python train.py --head_dim=32 --positions="rope" --lr=0.00214 --weight_decay=0.17 --batch_tokens=[65536, 131072] --seq_len=512 --steps=5206
Each number is 128 + 24 x the weight over the matrix's rms, rounded and kept within 0 to 255. Layers, rows and columns count from 0. Numbers have three digits each.

# up: layer 7 MLP up, 576x192, rms 0.0636, rows 239-274, columns 0-191
# down: layer 7 MLP down (transposed), 576x192, rms 0.0584, rows 239-274, columns 0-191
up239:158078146141133129144176113105120111137099087144102166125126109115123121123115141125109124112140104173136142118094145145144101176124101137138093146153111131128145171166153092094087152135128113140104139130123154116152129116147166125142114132100114149128085106130150128108122165154134128123106152176089104129125141113119099168157140124136125107146094104153118116130113122148134145109119123125095182122101082150116109161145135143106120127158138126141110138146157143060178126101131105163141119126076076166137153139131173133145100090131142115108158089149136182120130091092137143118
down239:122170111140098113128126133121139140078136140085084123088146140170112171136169132169136122154155125139117143151157149130120129091118110070083086141109156135135115063092113150115147114090175143152146108141112174179172092170089094165097107106134131100118137118140102106132144147099079160123109137133144112126142138120111151123127161104126118085110135162142151136127144124095121135108116101116156100122150158102147133092145100095121133127105183136095167112144096123120116108118078160174126114146144107135132116129129136104115098139126124151124113139135122082143119138125137131111
up240:089149128122125106127144132137145081128152112134159102117155118121090117139125113185110158124127150109134102116100126121087102103129118150116129142125150126130153140148152140130165179143152085097141131108068156154112117125136104094094104149135069148131114128140115133137126124164103158122154122106118113121098138160129085101173146078121144128131095106133049109110114137135127094154096163171126151119104140105088135132153130120137160091108155086109148100108177191085149102138103142164136131131136116179123135133125071082088115121141135147127121129101099103129161143146169143152
down240:148125134106138139137131149125118121122140134141122109154127156114129144185107130111189156156088199183098137150093094077167125178097131124116066081157157094119123127139134154082113090145129131167117163115119096095151127115138125121117097162136145105106126116091082131118120099083139103108112106182116180106157129117122159126117133138163167124168121104123126160150090151112123101089175140123141082161150157129123116111098134132116106112127128131101144109130124100137102148130079092100152102126142119172101164118142128130129113200110148110155168130118157177131114140130120137124
up241:135140105164114103146096156138151104132104125127163101102133095160134162083139070063150153167093120172128146110121084071105100130080157094116094155169133145126151156119181108168131166113135176144147109097148105159135143115102132133143100112131142142099146156123133130059148125169142134111132137093113121171178144112128165180130135117112138104105113122126116178130122113162159205047131162092113107112120116135109122093134131139162132125146097140176134105132127083135129134105100145108154184130163112138130134140127107147141179168115108149115107094138183113114142161108161139152
down241:136115097127110148134141094122103167092160138105107121140169129111154159140056147138103107126144118127140113136163085146173132129178128156113162157100112118131084096131095118102091056057177117125135134164117177162114130125161142129182144090138134112145103133126114117140110113140130119128143109161154152100103149108094155134157096060127186166147146131123103145129138159109130136151093140149175156149120134128108163126090176109131138108140137100129121138168157091103129091152082166111135116150115172128137074136096141131083099100166161088142171132109099141137120113129158162098
up242:140116164154081134150089122185141139136135143160125176147137137135132122191096148103132130111190113108086096100123133090122120101162108127175161113114119134120200103139157159133097121146138158126115109137116147174153134125132149162146115082085112135129113079085114103107143125078179124143079127140150119135139145127139116150130092120090138114165102121153143107142132106095123139149134123105147146147160143128175124099131100116097157117118121123142146087132079108129121145097105082183098118139140114129101109123083146110118150133132123134165116131155145102136144141098072065097
down242:150116076114128144134138138143078110142098090072116088100122118153142137130174118098134166174077158143153139119094142140115102174108132126111108132122148140129133142115147110136132127122138115158143124154160094129096135136135145118168155187137152158123125117133119157134092134165100120113106150133132166122133132144127120084153177134159105127132098114100131139129104138135103094122156098148129173148115153143154119108163162147099146109090105109138113124165137135104118164157120146114141141133141196137117142132184152120094097155153113115109125117130054127140114140136150149147
up243:141144134128092159133136125135117093114108123139162162128134112128156093166108164105102123115128107148134145158123086153147142124121117153123144143118110152094132114101151113106126115185131113156143107122131116102117114110087172098137135121166129062086141134112105130139134138140138118132118094095144132083139128128125144090163107127123098151141154175158101132123138149103128097123107122106131118131109153112142078111163107132148134110152120122145171128111116150132127075159114142109125148109137098139119101149141135124124121147104155119082093117157147142150136172113137134100
down243:077082101136158103108143124131143167133149166099108107140147137119120176114159127143161124132127116121095118136140126117132122121110122123141120112111152088158108172139095130144130144087139130101159149140137113167130148157167114166075109136071128172155108111161112118177102103118107124123117166167129119157125141120128103143120138132109150106142123114122153120112116113134132153127112105127125112117132122127125121133110150147110120120114151148111136103156143104128137200107127109133147098149127131141102154124098124115145159119133096145167133148109113120110126118141149098163
up244:122129150071108121124099108127086064118129147118132130130163128116137147117147110169112148117159088106181164122128107142135087116176127128128105167124134127152182120137128124136113148120139136140113131151138147122128135154085133126169103084135113142106104149148115136156107104099138125114100133156096120167080135117089079148128150139147154148115115097107067172128124150157147072113134115114118129137137116115156113135109096134104128147143101149170091142126121148150127114120123121112151113146119116144141138134113127144134154126177091126092163110132152115118146121097151160126
down244:132140134130084127157123153115148168131102147172140127102121109161131099095122143121169118099100160156130108094113119126133126151107132138160118108119135128081130165119164130107084135140121163100102154160139105146133106143146128128132167145089119118109117161091144127127107139164114137200162123084106124091189154140134167106145089111113133126112147131145161109129135132112106169133122107104151122083088129157046109105156135105123149110110147134149120127126151160114089118137159123135122133135120129097130113148110110117118118141101136119173110150129120107152137145148145123126
up245:098125191134185122100165136153102132123151143100107100122075160141116111188117119095153157131120109159159083074150108142120155123168105134134171143066134111102127123076120116103121170145155147085119123158141105120080135137112110120167122153145103144100116109113128137122141130148166088103107145104108130103111120112115153148130123120111130158097143101151102130185125162158100137103096118157116112084147089148131119077116135133139134073107144141131118117140149148095166104115142092142156111083159068151137178129109159104143147122135140136118154099171107123127184152122132097159
down245:106116106100171101124115133137117120069139118139139121115152138173157078147131117102115106128144085145103120114180095101121089140117136151105129103100103115135112126129122135107142153126138169091133128155166129129123165146097139155146125157100157123129122102119111148084165071130174132122150119145131108124149119137183132141168099107127105148111118097151119109170133122122157160091105199144098096117113120121139137106120157141128142097095146101116089147097095123208137125121134143116164129125117073099161088118108100136153121144131103159080150124124173158095103090168164140085
up246:106129136100142167116139111137110097119126136152177136165073134126148150119123126107107134072105104117099126096102105156130152124116107108105114125121129189155132157111093120095118062122139152111141110188152136112149137122128162143124162112151119117119103165089146110115134093135145161139073120159133125111183150104121150137162179151159149097155115101107149164132096078103135124114121148151131085126081115130108117139156116146100168135156122154107095114150120123145120140114129125102136109152133184132100159153149146103111112116132124104134192193156149124074104124114121134129
down246:119170154119128099117095141155137128093101130100088123107167124120115153138128161107151117181149135093128124158115122085125102105110121093157085135126091080141127110158130113143118150133059130109115165119144105185139101119109128126131080123122152088184084118180167165136161125123124096124143142123118152115113120122162122107126112091135108138089116157173136067130136119129109131170089155099135161121158156141175080138136130143166094117152123107139142118105118146158132101165104115110089123079133097149164115126137099154151132120127147125146064112103091082128118115148141091098
up247:105121137130104120172101121153107139119142132142156123126154073173107101139119085130113139051144136137133097135167094108114109134143146126080132121110121122134115127155117095137083137142091118135138115133137127111131136110119147134148126117117105122101163130157094122095121112100149178080147097126109131146154085138143120141177122113116113122130126158132116153137153162119103133122150111110182121123139074116121089105133115107110117135138104157129075202170159127100136150188129142206152147130130120152123121090130078116082157090139118131139098082121156117147129139137095168128
down247:118140134115125116103128095138121143119138115121070113137117138158138146127127145142128101137128149139137133103087127148119114111150110083145160088127138146122115077117166120131143099125114137128083104140134110122101104106145144136123150098128125155140142177163140115182126103157114136122113127105123159140124180124143147058133111108145140123077088108126120124148111082114164151159129162210161169141161137208139159166096137149161126147065121141103134134139138144144114104094115143124150125120088163152228122122090134160220135151120148161149105145173137120118095160201170134116
up248:137126138114086136166101114151164138129102179154114113155114128141147139173173178156142154126146088129097166089112109124133128131121154136144113094094113119106109152172108112108101143130134128141137134144127148090161110099096102133150124151111120090150121143096156174153133132159115090146097131134131145120114153061129149154162095155154140121173150132108137168167144122086159135158140158101161123119162117137095096143129150119179158133169152139115118077164140130102127130117121129126092113112165131141138105130134100104122092159093115156174090128147117087151144111155095132111
down248:128163083145157117132095154120097120151161096121169151155142144166130132093077106088132072110113148160149086141092168143131082151123119111167102166159143156147119142115109136137172085144100127152134108108150131179121131128153109116097123146122124140062134139100068103125155104090103134128162068160124104124152114163128121118132157106111148133130090113139115105118123145135142128136139087144113163150127142080152140143118091133074151162142135102156110160094105106122163126137144105100148140120120147126159161162127142137139129128147155108080133157140102152094157131102094155154
up249:125107155058109109138153123146163135134094116109118167141116096140120135140154166129137140113147116138124092130131135139142095097119097125094169108122129145137133115150112108166120106137082135144184139118165104127094143104133132154119153126108120094151114134071124124144141098134124129140101130143122126128153138122165143119142105122112139084158126112096118131144116109140092133133159124067139117126109113106125114136152104134159127145132128120174123157130100095079125111125103144149150115102089136147139134130146109118147129119115121126120124110123152120134151161159108128103
down249:152169130204153158123106136145088143115138146145155124123118133127133140152103133178103136146111130130119152158121136150127141140147143131159111102128137130118124123132127128123122137158178110129127150126148138123166126148123138134133097142140128137102163111163128115119133130125123125120152126098119143127119144125118139143113149112095148204125147135165155126099121149138165109140099161147141127164141109150148111110131140136104127105110144191097146109135104150153120136165127136116105114133176105091119104129101141123138131127130148128112120159149088091089094097142159132147
up250:123091094161123086113178129076115122090136141098151055151119157117111138100064118103134153110115167121110115142124114171136158113170129092155139109079118153124148104098101125129140157094118137088136149107125171125148136140096128118140130136093145124100122143095098139132180132119106118117158158091099124081167158139106111122123153149120138081180176087106145118120138105173140128091138129120139127115127113118143114150119130123166148068135142108107078109117127099151138119115174111116091081115096081139094170163146105146146115094144132101076116104159115151123144166107124148177
down250:163172164134156161159160106158112146165089136137133110093104131093129136159164159121118135116139104126137184093131123086161127094105118166110095129175112152144147149099081158135098088115114112133150121114096109136098135147159114150163149144130136115177125087149152112119110142136180126128104107126142110167097109106139145137117099059099154143105090165104133161099136136150104157137155135176101119119106117121121151107145099096105137119103119119100120175101150154125097105117098162148138138129115148114157100071103131108106125172120167111105086171137133099123066139121138159133
up251:112101124122138092121107125116153120134084132108145154165102091154123146123100155123115099126137075191145139146104108155161132126122150169113061178129076115132111147086119114173112151146122146127136125133115139100159138115118115166138149154127138143180142137132110126168120098122103132147151079141119129093099137126114178124155111106134141132148136148112120121142132115151169133071140171132123124115121127121150129116147118124115109136138136117181116168134143089124140130117089097125077148144126148157089100146091098107141144114169161109116155174136120145110119157100129132165
down251:164173138179141153141144119142106109143175127170122121135135127115112142138174130098102148131106172086144109132138131101110142161104169105144138098107145101116125097166092135104116166120119098112120126141104103157112126131112151083144138108149111078097139114141100130114165124138150156098128122134169168121112127132112112122161134196088114090080143136133150110154106115120128143158127096075149100128125109124144114110105162129118112117138141137115125115129144144139132101118114155105172100109100090084137092099143137122128149127097117140150126104122124085131115143138109083132
up252:132131136093155098119134157152113098108147122146139136152079093161103133146142093131139103146116127124109137185135091115154121114134134149138158136142133119101156144077138177133100153102131106119113122107152123132145104110149110142136131112098108127118130116129181164124093100156131101154152206105098114135132089131117109080146128134171140117122142139108117100148094115121123102120111140112147134122123126126151190149125155115084141135100121120167146114108081083095163113091131102167116141112133112133142130116136133127124103129120125078124150123127123140117152118104105129099
down252:140141088136112107111158112151140118092102122118123126145158131093141136118137134143142120119109133128155097092090097132146106128122129142135148098142088106138091086140118109130160112165148104138138086136124158131125145101082168123130116149142115124132147166110079133123146143135161107085098133140117137120118156149154146150129103155109145131116132119131136129114154133121110138152147118110131135120105141133126136146157082128143099106153153136164158121159156156180140159127064155116126156120126141150126156138090121164204141102170138088153080109153091099081124116109147119118
up253:117148148091114141113147099111140131075116140161143174120110140125123114120128131142145105138076128159090181101175084113143172122098149068146126161115150173138146139104157121112130138111111139121103147124099120085119160136138139150117098147110118133122161113114105136174111111131110100123114152104134153063126135115059111130080134124140114132146149104125108110149110106155125123104100079148139104110137122138205124138113138161149142151097099090130176155076134107138140137163121149146108108112115161117157130133162121135174150119126143122118119126150105094126113149118090096122
down253:109130176121137122107117191129112139138135119099117126172134094114117133098091146075166113121152120088166101142111142119144139123133112171112120101114075085154132174105138132137137121124156140133143108147144132205153096118174107092092124149113109103130111146108142145099104119121135183147116144140149102147150105098118140083179124115116118103104120169117111087133134137109116116157117190145152141141143158089116168120163122126128106148161161126117091114158147153115131118128133184117160132139143100130103109142108118145085135140141175113122128168138134169135162114112131109172
up254:116110176148126129131131100107099128145183128133142133082141107152114167098111152120117094126118156113111089124098177141135155143169110126148167114105097110136157140142127146135110092090112183074120138103116169121116119159142138092156130118137123133122082118158133110138175144143136124095109166143075082127126109164142102156098148128112123130123113126149103149104158145143146133092132094168124146166095139144116150177154122114149127117153116109114119144105094146097142139138160154144133145117126150153159159129156121124124139128126128110153098176108150163146138122146126146131
down254:129168148139131118140136091179161121119109139139119153158108138119146136149127160131109079119121084121147111107142129141143162089155103127118119089153142112100139128129114104090103142119165070100154119099121122122141127106161115167116082125160138160143131131152091159104126114145126143165118118132132118104094171099121140107177115134118142114116116137091172115106092140141095130181121154145135121122140138148152136173131138133126141174128104111113142172109139113143137100135093105113147090145117157111087125118158136142091153109088109148147142109109137095136123129130131124135
up255:123124140106114127120164144160111138087125164115113144108115118130128106124129156141140138108158127133080170116135117110116094161125117100116099118123148105128100174128135126100102118123159176135167151085166101073131203089205138093143138144149126127100133134124114107147139124123107106152101115094111113108138150144118115126176147128122130114169136126140124140139126141132114149125078138138112127134124130136110133108155096121094159177148114167138142126170122131096126151133102127113119170171100143121152141111134100137121153121108129123129158094101126123133190124107126077143
down255:120126142109115103169125121107179106154144090130147113130171135115068130138139114117153134130146120120150105111115124159108153138157131135109156125117141141137156097122120073144150109171155114108135169139110123148115070152099114134101101168105127121186165170081115164081117119111142146113106156114141159099108112134127117137136102147111166106115157139125135088136158104105113090141133145093156153127103145120132137172128115107131117126088135143102112105105140148113090117143089143136157128143116110125120115082141148115136124152118128100153103127138123131133128143096124138125
up256:170125150148137203126144153141142151143120104136099093067121150123093127116156134111128132124155101069108171155127138157127162131112110092140129106089127147104141107126135114164143115066169114105146106102111142150104071082128114143103129093095143121153119129126115117162133139139114149154133122182155117142110155135158139154131130137151120114110063106108112160122105099140140161119166124158110140151136159054098170161134109122165127130102107114140067142146151078122129151100098138122137131136134178087142121137128101095146116130153143128116140134166099118082136137093158153152
down256:083131106138089140160114081142067097115066154190147163140123103148077171074129131128143118126109159143116079140145086112084113133112105121137135097133118144169148154144108187151111112116145125132144142116115128122136158135111088095166138167114073157147154075137122132140116122129186092119100166099122129084114136121122145135124103104121130204129144150140149143134187124115170147133102138118157136141093116148107129141110119142086110144148114117124143124142116119137124109158107133141148136109111120101157097117081121140147105116105128105152132180127130133148124134132094145100
up257:125143151153127106116099112120117133140164140090147145113121105151117174090109170126143118120115143157125117147109149075164131146127134137135128131091133163120108111139110152144125113119086135146154155118122137117169120092141156101093104150089136129131097099103091151138131106158135130172088144171126153145155112114127099093143128140123112119164098114157103119076144108066132143118125115173161168140162120175067116129121139125136134136122155083133143127120129103136131130149151145129164097106140158110212107150120155100120078124092121136105103099139111132168084152113123128131
down257:148109100132143144121127160130148073118142148144118101137127149132139096135114149120110161149117154146116116124097120099069135113122163096106138119178135075132155147136140145103118144114155131092128152183114119094116098126131088117173151139157141121125126156115156112115102142108097076109125121076127151132090141146131146145128104087119127175100141129115128160144118152104110119126133110094120053121132144153173127145154152129155103098150174093123083106124112121087091132124136101107072163135119133146125108141109111125103134128140094097115160135121142142093176134126112105136
up258:151120108114124128134123174097187098127075150135148120152123140181100166137200107119099151143120113090119138105147084092137159136108174168097140104123095145131156124095133133050127111137095086187110142149141111128146114085096140151124142116122130128126113114128118132113056090122177143151086136071192115117112133154119106173148062148148183149113128152105151109168116144102146151101175129129086139151140151114131134114189184165117110132132103127100123148100084095099176094128156157111094168122117122122134155150149115169127114156141164109135138144152129131136071101140140147126
down258:155127117141102080142101076134146128139135129066167122102152148089162132140157177116106124112112108139106128153180106138091110104124129142147174113115152091166164155155104088178141098127113105139141106099136056108156088118150130089105124145154139133182112149075119130136119124132087123070129152137106176130137125074143142109139129116113105135123124110066128151110173111127120130147112099113164139116116057163124107122101083120122110120110174134139124091147150124165100144122060124080164075102149096114122142105140112105162106141084093077125131088135121099127121137098139153100
up259:171110111140162098127153138146148128136142145136143099103123126094120090113160129092109096126114134106105155117139104098113110145133134112108111104114123108139173138114141124139156124165124148131074134176122116158098146093182113109121145118100138152135119102105140108092162172143102132175118130114124134144107147142125132070141129150107129088108100130119122160145142134137158119159091125165132132127129151139143126117119121145139123101121125128144112111152164157121135097094121134135148153111123089168120133136103089120120163143099131136108121105129117106096138097134145136085
down259:119166129120117151126104122126123151158125164106099121140161116118119117135084138129098156130124146160132168153135137093126144118146145138132138148146098127135126077114129148156133090121153121156134127093134130121119149120109126127145119133145141125106187133129135143148112122141143155109165111119094060133124096136146152103113098164097159141102112150155112102124127134134136154101150110107120087153148156122133176137180146140110114131104127122117150127104101142088069150109118129137125087108159134143136129134103099131149128128148166071154168168178136168144133136214117133170
up260:119108146108096156131118103114153135116122101123138172151138138154109130114115100144109116095162109115122127094139110177102113118127173100148071111133111140130106098106098140112136110151084103133172153113116099121125136130064175113097144144141076061128129161107080137154116110115114124102078139129133145117127138117149119122163125139088144154153151075151099096148113123146123131141137126125138126121135125130177153099099123096113133116125149125130119140100160133139124114197080101136150133122137133145143129147111144106147111146148128151095089169193129099121132104130086126124
down260:110128124133144121121122149131123138153103131127157108104109134090139150178146159110172169154110106173110148176142121103124143142147093131154167142107125107114140166126111101148138115111159135117142126123155153110120130123171147142150124131147167184122099084141121142120134153134082139136161117136120121114151128118121177126058113139131143120107124149105154167113211128087162131140121134109108134124109112105079129127146122151132118144156151107133150126138063163126092157080170159132089106129116132135056127141126105109113158126109099087132147087073117129114168109113171131096
up261:138080123102118135143133176104110153128147138145089162162119127071131138143146145130140131096133097155120125101157114151153149173142121102111090125122150147081106127119143167113106177121125084121120169098128188129126143161085117121140118119097106154067125128137085089127100111131114101158156155065136125172126098072105143104141146142117144118127124144094097137108127132142117125165135128138122121161111153151178123129182161128073131120153125185134124137103115103130145113123130144078149110139126158101180105121129121110112120116132132131152090140147134164168148139079108126070
down261:176081145131148120138094135107108135115122154087094119117102179117118157135127102132112112116120126135128110144120176112112134125164089158148120156095107129135143160105102102182125088126132103145123154152130118144095140122145131121132117133160138189131170108104144110112113040103119151103128122126124145138131144114102153123114128131128125126178105137091123160146106137171127142137098093121132119151122133163117139163102137125105151126118135144108110127105168101142159104148109152142135109112159095131158113038126128143164124124113101121120138129129151122150084141183156089174
up262:145126118125134117140083114134101146156120123135134131110109128120150137139081111119117116167148137126119122135171119127158088160117119106059144120116113137091157103032160153131116174143091121134140159124075169161107113144130150184119161128104149116170145145130111180149165114108093073097138170110106138095148139149139125109130115102163132098132101137164114096118148098112126153111106122133105125091122131134128130124148184142120103137133104108142100160097161117127150167134107076094127158101106134122097131124127130130122112114139121145132141108136111190110158160096133142176
down262:106131140138145152114144131143149130140139144146129164093164099099123153166129110120108097118091132141129088129157118159111135098171145177147120128109131106176138087105129150137091105135116131200112105077134083090119110121151135091137076108107118139096080110128126123092176116079150162133120121156124150128124106087130118155142138142094154111111144097140136115163133163104164120105130132134178188141122115093140171134140058125080139121151144144137149131135108135134131090096138134138119117128165133129108140153112118124111159103154140113112110135140136142098116125120131121132
up263:117118126109157160159106140127136111101131078143097186118165099110135112113114136111137153066150092144122111121091094170124125104132094105159098129065127121098133104161066119132141134105095104127149102162159136106131099108125127134136130073145088138114142178115121153117125107112175114122116118102123131108111157129155109123135120131141160132113089151097152152090140098107142174114106118106099127099153094101136138130171166120128118131130123103137127153121124123107125112152136136127130101151124095159112141166124130109093143139201115103120181112111099104124077123103149150110
down263:147101110117100103102123119129165163133089144085141109140140133095155137166135121126116116139180138144113125156119136114135102159102125162134091108181104154153110165068125151092129108130150143123118138153107129141146112086150151126138123114131147133108138072119111058109124179148150110112102156138142130134116124091127145117141104102094095122121132138129137085104130096135121092143172139131149086078101107140101140098096084101114115185160146167144100115153073081122104100116113144155116122174112091168120098142083163118118115132128178162107146116120100146127142149127124097106
up264:138120078131173132108098115121133133122088158074125121090115108113132119164087158175126113127148086122130108127177110144126118152140155106176142128116130098105156161138151123132091161146099106128103108131114115128122108143116128101124123110126135149118140113108119093116195123151134118151144126124147124140151117088170131151136115143127127098105107124140116139106129164129159140131137113137137117112134098130118096140084120153093121139145133133144099115145156155070139115109149155137153160144101122176099167125165158115110142103141111114140150146109101132146134128124103144125
down264:083124133112090142153131135112157133131108123136163174113131093152108139101139141098120136088117156110107167127105096130124111173123098134087105114124145144171098109117102127127125122152132159152138180123099154117105131137115130112192131155152118109169089155107130173131122080136140122082153139140145140111123150131124111135118118113080156155163103133120097170114149135104099128084118127162127111137148172154093144149170136074120112115091075114125163120090108106147107093089136086157100159114137114132141055176113110112086124123140125110135135101154182154148120081112110111123
up265:104141122116098084149117125114109158139134103122146111141093141150146099149123113085111137094141103144118128112105140146122079163109101144104134134152093106131140102123131120133160166099125157100182156111131158124106136120108145140115122100137116119096092113165091144119092140167102126074087121172117106066123131120127109128122132074117093104107096144109103112112123188147120133108115149135132142141125102112117102129141139121108116160106125148115147145127108165176129129099130119092143156103132147097128146154143128147124130128136138141132109119095147156125151122103110119119
down265:113121127119112203117106158123108085115077101126155128153164200105133137115150152117139112131137130143151130140114103132148150114109126122149096130095106091151127175109119146148177149170108103119105093147103126138118108125149081116116183138139143113131154175112145121124132134096105138157113124143131122157119115203121120136165132130095123098146146150114133119108138130099121155122135142131124130106105141120093124120126137125095124137135120126094131095131146124113118153125098148117139128158145125156096152093145137161095108126103126146136135137115116136109136168120145151088
up266:088141094153178092111129101114156080125159156119132148133121123098170076162133134109080170087103116144140074118112127088130126145124094120135154095123140113120138080149098128123097137158139158132154127105133122144126161126121086098139107146138155086125123150122093122156107130133151147107089086151127109147092100141135107176085140109141127145102122162149168125117118132126156118099154112141134145152094184101121081127093162109177139111146091121138112123127126137143186146154142093114150123113121121137153144096169120126114131152125120153100132180090120151152146153093146146159
down266:122138106130088161134104122166112199090093087143116121126142146111125129116194132119157068140146091148125143118137103117103129156099135148139142133154089133133093144118127148126172108105139114123107104112125133163105089122151079153140131135089087187107109083147130134115141149113076112171161108091109122120140090102110116102179138095088124072137076130098071110124123117152135115176090138132127121112101120122135152101148099133096139098121152137115135096133144106111106113127128121152104138129149120160110135129135106137138125106123163110152141131145147166137161122125101146099
up267:144114117113084109109108141128080145159065150149091117135106120127136169128117134134158121087109140148161092123158122131122163159177133122164151143118107070156139134147140116102148105156136135144117127163140118126136161104123158118143140102085141134129141109098128143149134111106120141129139113114127130148126155087136131118139151110107126140098102126081119133132115152137153139088161143150135144144092106169132076123148135136120160103112190160154153134126122156104119155116161151134169141094089098166140154126107136116107116118125135123084093158147131116129123162109129098114
down267:137124107158156130161117115130122139123148069121136126114141136116107126104151135130123103126089109093107161149147114133124139116104101089112110115127106136094110098122131102139121172104128109160131083104109153087120124152144120146114129173113107137130072113137103136076115088138121125175149113152110124129110092152119126092157165161145143165144150139162164153125132152120101125164117145116148160080110179116145139081138145119101111172128111132113130104099155095148149142183105127153125106130126171086131121134142138148143123145140122161134141098143102121136161139129121153137
up268:112148113146086119159133098143166158105137116094127131168121115128118112112089146124130094099144122128141091161081105151143092126116095133153111127120132136157107103152122084128135168103123120123146128156127134135161114114151117119116129128140103161127091121122120089085122118103116115181143142165110142088151151115177130107144117131142144141126086096097110154122132126103104100128159197087143123139145128147176137135143104132115161156122088125158132102124129158083164141108169160085162165163119104122162139112120150134124131147153118115131124115122148093110154157084124150116
down268:155106121115134128077076168148133135108077116149117124134124135067142162151147125119122112137137121176091178137163114137117121126140143152141125152075152093087145158100111145134115132143156175095152133138117121131093106150122163138116121102091141135116129116121126127133129114148151125098070074090108173141112123122094153109120168103119105090134137118149096093094103120117161149141081111121164106121150116079116132092119130105136113108145165104130132153135145111135106106141091159139096132122160118118114110126099098133132132087099125128085128118164107139134118086110111129144
up269:141139117160113115115129138110139124103127131131145165126112133099133102081115128114120099122128162133153120131125108084105127137104158147139127110135141129125148107147112089172134141115092095131109095104130138108104126152157156155153104147130158132183132148102105127135135112081146104094109147107164085147157087111144149122120091159133120087128136141143103135098117117170122165126156121103116154126132102140131197103133090136145124125183118165146102146132143139120146157125116129151148112119143120096128128105140145154162129102172128138102119135114081107160124146126120112143
down269:093114170125132112138118100143119100159146106166106117136140116135101153152161131157173170117139091127140098146118114145156107097170114129088110123158113121152133141139157170090122099140110149109140154160122134170156119136132130121123147093116086116053100092148177131133132162101136123159127091159112138126149156144124115132135140115117141159120145145118127147122125127093139130115127116125149095143097132107121082136161155148108138125112118112108137108110131110123132102135120131129126148120086130150111137113101132086122140133114146168127149111129138123101148122132150136107
up270:094140143129114189122132079120148175126122128136114123133177139102138157112158110078156126150118165119126123143149119103141134098109151135171124112129119102133133116136108106156111118136109130097100110149129124131146117105135131122120094144114115120106129101155098087092107086168126081143080159100098113165149117097127103117133093148090106094109106179128083116092071156116144120146085087098117141119180157122192139111120101140167157071080131160124149119146165091126139125124107123130143158103146127131097109132105087160134101109110120123103100118133160108098129089113092122131
down270:142112150125145112132134121104141077127179124151099156139153158159116121129115130185083134088108136095142168139117153114094107130165144129126093152135109127139133136120150139091128119099140105129127159159138117130118125171097091132130142077097123099130117135111149181142101134082116147091138151147129126123149088150150108129132177143137123142075147107147178149084157150120131136146153157169120107132083116149097160137163141073122128138124131132114103071124083107090103120151137144105107133147106126138134110110134141104119124127125131160161198161154082136143102143138158123115
up271:094156164132159148111142115136104093107117110130117107137112187128125142107140099123111107121117126129129140145146090145111155158103129134129129124127091123115137098120121169153085135166120113151155143115131115116109093158119126112093125098118102103144153145134095156113132076104143086087110126103139146097098126156156095123097118098127118149118124121148161154131145144124171155143131098102110100110114124133153138119147137148147116153123114098085136115147174132124097090146128119144145153153127123136140108090108130103117134105117162149117156132149122122148140103118127108107
down271:144126117156134135117109106125174132106138139114160148115128083133125133134132120092134132133134105134150088127094173145148104120137121140128121133127117152113113118133139097126184110101136133132120103178152103146115121088143146124157121151121160156093126124100164136148112158152133157173138104127094155148165133120118183165151134171154129118136118145110113073130142132119118108129137133091097122134127132116108129143102135102107162122129141142160128134106076082123174167102141130123104119094073125096126166169111142170167104125149091100151128129137108138092139135096113143143
up272:124118151196101076181080165107100149125086063147101142149142146081113113126141141160094129181118093150073150112133137107092158145095129152136098157154123134119135154109120087142095097105073117143167159088114152148133133096146107129139175106084126130171134153087139117155107124141159159146129151149090138166142144108114179157144128124112158091123100139073138139113157108145108180128115149154101132112122146132118166089115128106104181144127054157179147136110125110116133097090136138108159107164116104115129113143187142161112110143186147163133117138117121117111113156126111087131
down272:085131082133139120090168115131130145140145139092138118084101135188132128168125133089179120115077139125114087165139103151150095145109151148159149100102121161149135155148112125120129145132184170106173107141061106136118123118096127090063147133135139110141150187147134151102164160135139123163143141098109122134110102109106103126124118145092160176117189115129089153140137134083113140123130127172099132152121146132153125153130137161177168084178140104082082138088171121128107155096164130140157137102119123141162111149125113138177173109136128163106203126178122115144092137129165145155
up273:096102106125096133160185114155157132137122120137130095156128109121132088141115146129102108147154129167143150094099099137147118159134091137142119101141141128131090132153173146095110080109151134105165117117169104084125149135103114090128126133126119107148111130145141076123101102123121143118101097143112140114140103063157093132115149070133127143128077119119136075132133182173131146155106150101131113081117097132141154167106141129157134102192127111120117110066143162118124148126145061134073150076138176150139146108133135136138134174161154138116132087140159153097151142113149094176
down273:158130136120155165107149139139103135108119145137080171091112182157175133121118122123138141099106099149144096132109162119174151122094098147120074098126094102101145141112106116105090166145162154152101121104086141125133097126114123140114099116120121118097132114145124147139096141116129117174134144111150135108139074126126132114153138139142117097134189178123132095139107116115118103121130091144121161085123128182149182114201124137167176158119133105136139112130155150130148131098126184139189143109101104130160125138106139119157108147092130155137113129104103135149124166147092127143
up274:139078172094132089119111189152115173126139118090118103122153132146123156122141157106148089124089110099149146153123141141124131115171120135120089101152140107150147096129141126109148107131117122128148127119092124153121132131133131109153164106179115150101139127104123116111115145139118107135164112109173105125098145132136142183134117160127105127100158143162112169151128127111163160140124121120141105138130134117160145137180108157094172129092143120129156085134132125099101097141102162124126102148143111162156095164118090128114121165137143129158151124148126132136134109145170125111
down274:101167113166116139111127111097134105149133111169143108113095124154146104107121127152127183155175172151131118155140104103138127178130129120137169146120127097107095164118140102124142120142132152154127112150098173149154164118116134089096118146103159110139117110132126071110163140119145129111129135172117098102082124154128117103107123103097145133158108157116162135095098126124121104132133130127119149153122126121143136122107133112126086106184117111169122184145156108129144133114138080128142153091146126113086117112144173143101111071137111146130147085133151115096137128119080145128